{"n_layer": 10, "d_model": 384, "n_head": 12, "n_kv_head": 12, "head_dim": 32, "d_mlp": 1152, "vocab_size": 16384, "activation": "tanh_gelu", "norm": "rmsnorm", "norm_place": "pre", "norm_eps": 1e-05, "positions": "learned", "qk_norm": false, "attn_scale": 0.177, "bias": "all", "tie_embeddings": false, "parallel_block": true, "init": "normal", "init_std_qkv": 0.0214, "init_std_o": 0.0048, "init_std_up": 0.0214, "init_std_down": 0.0048, "optimizer": "muon", "lr": 0.00219, "lr_mult_down": 2.0, "beta1": 0.93, "lr_head": 0.00615, "grad_clip": 2.0, "warmup_steps": 200, "schedule": "cos", "final_lr_fraction": 0.1, "batch_tokens": 131072, "seq_len": 512, "doc_mask": true, "z_loss": 0.0001, "train_tokens": 605700000, "steps": 4622, "dataset": "wikipedia_en"}
Each number is 128 + 24 x the weight over its row's rms, rounded and kept within 0 to 255. Layers, rows and columns count from 0. The size above them is the row's rms in percent of the matrix's.

# layer 7 MLP up, 1152x384, rms 0.0665, rows 618-642, columns 256-319
size [118 100  90  82 107 111  90 102 108 105  94  89 103  98 100 104 102  96  96  93 106  97  98  87  87]
[[152  97 119 108 134 107 122 142 114 135  99 131  63 129 135 123 151 179 131 138 103 119 154 131 140 117 119 128 141 146 168 136 163 168 133 120 170 131  72 139 124 145 154 153 144 122 101 184 139  96 141 132  89 160 141 158 141 114 157 133  68 119 130 167]
 [ 90 126 125  76 149 134 138 131 106 140 134 176 135 115  91 130 141  98  97 150 171 136 142 148  80 132 152 114 118 161 173 141 112 117 123 108 113 129 146 132 157 128 123  92 170 137 143 127 118 139 102 140  89 126 131 125 131 105 126 144  69 145 141 107]
 [154  86 156 146 106 133 169 112 153 120  80 139 111 133 120  41 120 107 113 106 124 154 149 125 116 120  92 125 130 112 150 126 148 128 119 120 127 143 123 116 142 164 202 146 141 121 112 140 103 105 131 128 130 137 155 121 130 133 158 139 110 107 125 165]
 [135 200 148 139 191 104 113 118 158  85 167  91 139 155 105  94 159 137 157 146 136  87 121 153 125 105 142 155 118 158 127 135 115 125 107 138  94 124 162 156 132 141 124  84 184 111 141 126  73  98 115 122 134 151 148 169 105 149 139 155 152 120 152 145]
 [ 94 179 110 128 155 136  97 137 116  87 163 124 110 140 138 121 161 133  92 101 125 107 123 151  72 109 133 140 109 174 131 174 138 106 147 103 155 109 132 107 137 148 129 159 153 106 103 145 122  59 126 136  71 127 112 180 132  78 132 192 111 110 136 140]
 [145 129 125 113 145 156 139 114 118 109 119 166 159 112 146 153 108 129 115 105 121 111 109 122  98 125 130 118 107 161 116 146 135 142 144 106 137 119  90  94 161 150 143 134 143 120 121 187 145 122 132 113 113 172 148 147 163  98 166 130 110 138 109 149]
 [ 71 142 153 109 121 131 163 127 138 145  93 161  79 135  98 119 126 193 134 148 151 110 141 120 113 136 141 128 159 136 158 162 113  99 120  97 167 124 160  90 129  91 177 104 147 125 151  83 137 123 129  91 123 113 124 114 117 136 148 144 139 145 142 110]
 [121 181 102 152 154  63 124 116 114 149 125 112 140 166 135 118  73  93 105 106 121 120 145 130  99 129 135 141 114 125 105 128 127 107 106 156 111 128 118 111 155 113 141 141 116 113 170 168 164  82 128 140 140 134 126 117 147  92 108 110 109  98 114 143]
 [156 136 100 153 128 131 121 170 121 146 155 115  85 157 109 116  79 117 131 116 123 112 110 118 130 123 153 137 124 147  98 111 147 141 168 153 139 130 131  75 134 109  91 142 125 175 127 115 125 105 109 140 147 106 105  76 197 122 122 159 132 110 122 164]
 [146 110 160 148 135 127 160 119 182 174 148 144 124 150  95 161 161  92 142 130 133 129 119  89 108 130 142 142 140 123 129 123 140 121 146 124 110 138 147 128 146 127 121 140 128  98 145 133 152 123 127 151 106 130 108 150 129 144 147 107 156 193 127 164]
 [165 151  98  81 122 126 128 115 136 112 101 114 122 126 139 129 104 133 118 148 138 124 114 114 155 105 109 139 118 106 130 137 100 121 115  95 169  97 121 121 130  85 108 101 147 138 100 115 130 110 119 149 127  95 127 159 105 153 153 118 115 135 142 123]
 [117 156  96 103  92 120 120 133  93 151 161 125 107  95  75 159 123  80 161 173 148 146 122  97  92 147 137 145 152 117 133 118 140 128 150 121  98 147 112 153  90 148 117 102 134 124 146 119 143  91 109 113 129  89  90 152 117 146 101 127 115  93 112 131]
 [133 139 119 117 155 160 165 125 184 129 153 153 131 131 144  99  87 116 132 132 173  87 164 100 105 135 131 152 154 103 143 157 129 122  93 144 130 126 131 101 131 103 144 128  77 181 124 143 115 106 120 136 156 119 120 132  97 130 102 149 156 112 135 139]
 [159 184  83 136 133 143 103 139 121 123 148 116 170 102 144 103 112 115 102 100 100 145 136 116 123 142 144 101 126 104 128 106 113 105 127 111 142 157 127 112 148 138 126 156 134 115 132 131 104 144 138 173 130 138  97 147 133 121 110 104 153 128 127 135]
 [121 132 129 127 116  86 141  97 152 158  97 121 145 111 118 131 119 118 125 142 120 151 129 178 117 121 129 131  97 109 131 111 139  99 126 135 122 142 132 111 198 127 140  92 149 109 155  77 114 133 139 114 172 170 123  78 174 103 129 112 132 154 135 110]
 [119 110  97 154 166 132 116 105 127  78 166 116 151 104 116 142 109 116 157 157 131 155  97  69  72 115 129 135 170 171  74 163 143 117 104 120 153 126 153  91 104  86  80 134 146 116 109 110 155 138 127  84 163 102 115 122 140 141  84 142 121 121 115 165]
 [127 173 117 146 141 112  76  82  82 131 154 100 122 109  97 131 133 108 128 143 120 119 190 118 120 121 164 129 106 115 147  77 152 118 129 111 167 145 149 114 126 152 123 144 144 120 126 124 158 120  97 106 105 138 112 133 149 149 127 140 140 121 140  87]
 [130 132 103 127 128 118 148  81 117 152  83 105 129 117 116 133 138 137  90 115 111 145 125 111 130 113 158  86 134 127 121 173 144 134 163 107  99  90 156 105 133 142 145 114 134 114 125 142 117 109 141 100 115 181 157 161 115 113 105 138 145 126 130 182]
 [168  94 140 118 147 134 169 135 124  97 164 102 145 125 117 123 135 109 113 130 144 111 151 111 146 147 134 140 156 109 129 101  80  97 145 147 148 128 102 141 151 138 154 146 139 137 131 121 119 124  84 138 116 125 163 136 159  76 107 129 143 138 117 133]
 [102 102 187 143 122 130  89 141 157 122 165 135 121  89 143  94 112 126 186 149 113 112  98 112 144  98  93  99 129  71 106 105 163 180 151 146 112 135 166 124 108 139 145 130 100 100  99  96 111 148 152 100 108 125 112 102 107 118 104 154 168 125  93 138]
 [119 130 138 137  99 103 122  97 127 151  97 125 124 162 105 159 129 112  97 142 109 148  98 149 135 109 138 131 129 151 177 134 104  95 107 124 122 172 125 116 138 194 142 109 127 117 116 161 120 126 149 135 156 155 152 166 143 138 108 141  77 137 130 144]
 [133 135 158 131 125 121 155 111 119  62 132 110 120 138 140 135 125 126 138 135 174 111 122 137 132  92 154 163  96  96 162 104 140 142 113 145 151 129 154 102  79 114 116 102 168 157 143 124 107 134 148 163  94 102 131 128 126 145 156 133 177 118  71 105]
 [100 140 145 133 158 124 114 147 134 177 122 149 104 136 121 110 165 109 110 155  98 143 125 133 140 124 131 119 125 105 150 130 127 141 144 105 157 173  70 180 156 116 117 123 135 157  83 127 126  98  88 138 113 114 169 105 150 153 102 122 132 133 162 118]
 [142 130 105  77 160  96  87 170 127 180 106 144 105 121 149 136 140 149 153 127  99 130 137 103 125 115 102  69 113 119 138 168 131 130 112 156 171  57 131 121 111 152 149 146 126 127 128 150 143 121  97 137 154 139 158 148 127 129 114 120 155 151 106 152]
 [119 148 126  97 112 134 136 124 113 158 106 136 157 116  79 138 148 159 125 137 124 152 193  73 123 123 159 111 115 126 149 107 110 132 126  90  82 103 129 172 133 100 138 149 115 102 138 171 104  58 160 124 170 104 144 129 150 120 156  94 131 130 115 136]]
# layer 7 MLP down (transposed), 1152x384, rms 0.145, rows 618-641, columns 256-319
size [127 106  88  85 109 111  90  96  99 106  90  88 103 102  96 105  99  98  99  88 114 102  99  80]
[[117 140 137 168  93 107 129 146 112 130 168 137 131 122 115 147 121  81 123 133 140 129 126 118  89 152 102 149 128 121  82 135 111 104 109 116 108 129 134 141  97 128 181  86 122 164 146  78 103 145  92 112 150  81 155 132  97 132 120 108 165 133 108 128]
 [121  84 178 137 152  81 109 154 146 102 118  41  95 137 105 171 128 132 180 117 112 138 142 154  99 135  91 137 131  94  97 127 120 126 134 131 125 123 118  97  92 144 106 118 125 111  91 152 104  90 151 124 126 147 169  88 135 123 113 101 186 138 136 199]
 [128 130  95 155 171 129 142 164 135 136 170 162 108  86 129 146 206 127 146 116 109 109 142 127 146 130 173 132 134 165 146 206  98 119 157 143 111 147 154 105  77 100 192 105  94 143 163 142 159 127 144  97 194 137 128  90 136 127 118 125 140 130 149  94]
 [ 89 114 109 134 106 145 135 160  91 146 142 124 130  89  85 127  81 149 150  87 126 128 148 129 136 119 130 149 139 157 112 130 114  91 151 149 160 119 115 102 126 124 131 109 107 127 101 140 103 142 117 112  89 125 144  90 138 110 112 106 124 124 175 143]
 [115 138 137 144 205 122 128 111  96 136  98 111 127 127 179 112 109 118 165 112 120 152 152 125 100 161 118 128 121 138 145 126 147  88 102 208 117  87 124 149  84 118  90  76 144 115 128  99 126 105  94 157  93 129 140 130 101 131 107 139 127 119  98 148]
 [139 143 150 101 131 131 157  96 104 139 154  84 141 110 172 135 159 142 170 127 183  95 136 148 142 142 123 137 145 117 141 132 135 110 125 133 160 103 150 118 149 121 110 129 148 108 160 117 178  71 162 167 194 148 135  73 132 170  94 140 127 114 149 124]
 [181 117 149 135 119 163 124  70 110 142  89 132 138 105 178 128 128  99 115 120 103 174 132  76 116 118  77 106 123 117  91 119 130 121 164 145 106 145 159 142  79 147 181 138 120 121 151 100 157 108 106 172  96 148 150 102 104 144 151 143 133 140 132 188]
 [132  86 109 150 117 167 138 137 115 150 100 118 129 140 107 150 135 151 145 140 121 156 128 117 125 173 164  91 172 111 100  97 162 115 171 136 133 141 137 136  84 146 121 155 119 160 120  80  95 138 132 141 145 137 105 148 123 140 143 105 154 179  98 129]
 [130 115 121 119 159 147 107 128 114 153 108 132 113 106 133 149 118 169 132  91 125 118 126 159 120 138 134 161 108 132 127 162 122 174  96 125 122 135 120 125 135 138 136 145 115  86 116 176 115 113 142 116 159 125 145 140 182 109 132 141 134 161 130 158]
 [146 123 150 145 137 112 118 140 138 122  92 128  71  91 116 132 149 163 113  84 108 124 140 145 139  92 137 137 114 107 115 154 167 119 125 123 159 124  88 173 163 118 149 113 156 136  91 137 178  91 123 101 130 110 165 156 145 110  97 103 111 104 112 123]
 [ 81 143 141 117  98 163 102 117 177 128 134 130 119 147 129 114 112 108 102 147  92 115 124 133 114 107 127  88 147 154  99 143 145 113 164 141 106 135  80  97 136 138 188 170 121 145 160 160  87 134 152  98 117 153 128 120 150 124 117  99 144  79 131 112]
 [126 144 137 149 155 124 132 166 141 183  98 166 114 106  87 121 107 141  83  99  80 136 107 103 132 132 111  95 113 138 166 113 118 121 131 113 109 129 128 140 107 115 148 137 146 118 100 196  67 100 146 138 123 108 144 153 148  89 129 124 131 124 138 105]
 [111  93 117 139 123 133 111 124 118  78 115 104 138 105 128 109 137 155 137 146 166 129 117 113 141 109 116 110 108 117  93 105 124 195 147  85 147 111 101 115 120 174 146 176 127  98 142 129  91 131 162 132 125 122 105  78 131 159 117 102 127 131  76 138]
 [113 108 117  96  96 100 133 166 121 158 108  82 210 111 137 144  92 131 167 136 125 118 154 131 173  98 167 158 131 167 148 140 161 125 162 128  88  94  94 152 111 147 128 114 150 167 131 100 153 130 143 129 122 138 149  95  81 148 118 166 104 164  84 150]
 [134 142 128 153 120 120 139 141 104 106 170 124 136 137 139  78 113 156 123 145 161 106 117 120 149 115 110 165 130 143 160 125  97 121 118 151 159 132 125 155 104 120 101 155  95 136 116 161 120 132 131 154 137  49 134 133 123 136 120  97 128  90 110 135]
 [152 142 158 117 115 119  87 149 134 126 107 103  71  71 141 117 140 127 109 140 129 124 158 127 155 173 143 124 111 152 145  99 116 137 144 144 156 148 100 116 128 108 118  86  89 174 128 124  97 144 127 144 150 139 125 115 131 121 116 152 151 139 101  74]
 [123  99 159 131 119 140 113 137 143 108 109 144 148 120 166  93 134 156 151 141  89 128  85 127 151 114  75 102 131 162 122 136 138 129 121 127 138 167 163  97 161 169 117 101 129 126 164 101 136 131 112 139 148 129 138 155 130 132 171 131 136 128 132 144]
 [117 175 107 126 136 144  98 140  79 123 141 126 138 126 117 140 156  97 109 145 130 158 119 156 118 130 160 119  96 153 141  91 134 127 150 155 136 113 103 120  99 110  94  96 125 124 139 167  70 113 113 139 132 150 150 132 123 129 133 145 125 130 164 115]
 [126 158 142 136 110 159 133 121 122 134 139 123 134 114 115 139 144 203 148 179  62 155 109 136 120 145 160 152 105 114 140 153 162 125 160 142  96 179  74 108 114 135 156  65 134 121 123 144 121  95 151 125 158 143 131 139 137 160 148  79 154 145 119  91]
 [126 131 114 119 141 151 125  88  66 136 113 123 161 173  99 143 151 108 156 112 119 161 138  80 123 118  78 159 114 163 128 104 151 128 108 129 153 137 117 121 131 120 133 208 148 137 115 150 110 137 109 157 105 144 114 138 185  89 126 145 111 144 144 134]
 [102 120 160  98 168 128 143 129 162 119 152 110 113 127 143 107 134 128 142 159  92 117 182 121 129 152 156 132 168 120 103 123 141  93 135 113 140 123 124 147 158 111  96 154 115 152 125 134 142 119 177 138 111 137 120 127 158 113 122 126  93  77 147 124]
 [120 110  68 143 143 122 124 147 130 178 129 132 132 126  97 139  74 111 131 130 122 207 113  97 155 131 168 117 172 109 117 126 136 135 148 118 125 126  75 138 129 127 159 120 145 132 121 156 176  82  62 127 106 157 132 161 125 101 144  82 122 128 168 133]
 [165 114 100 158 145 126 137 143  95  83 114 151 121 133 133 131 124 161 160 119 119 113 150 151 123 168 101 102 146 123 123 152  89 137 128 145 137  79 132 136 110 143 140 122 135 118 139 106 106 134 156 124 140 139 129 105 120 118 159 144  99 145 121 133]
 [ 79 120 176 157 116 136 144  88 116 110 115  90 110 111  96 122 148 109  73 147 130 129 152 152 121 146 178 114 114 144 148 129  96 152 114 113 132 158 111 147 115 118 119 108 165 158 111 117 133 146 142 112 127 119 129 139 133  84 140 143  58 133 143 114]]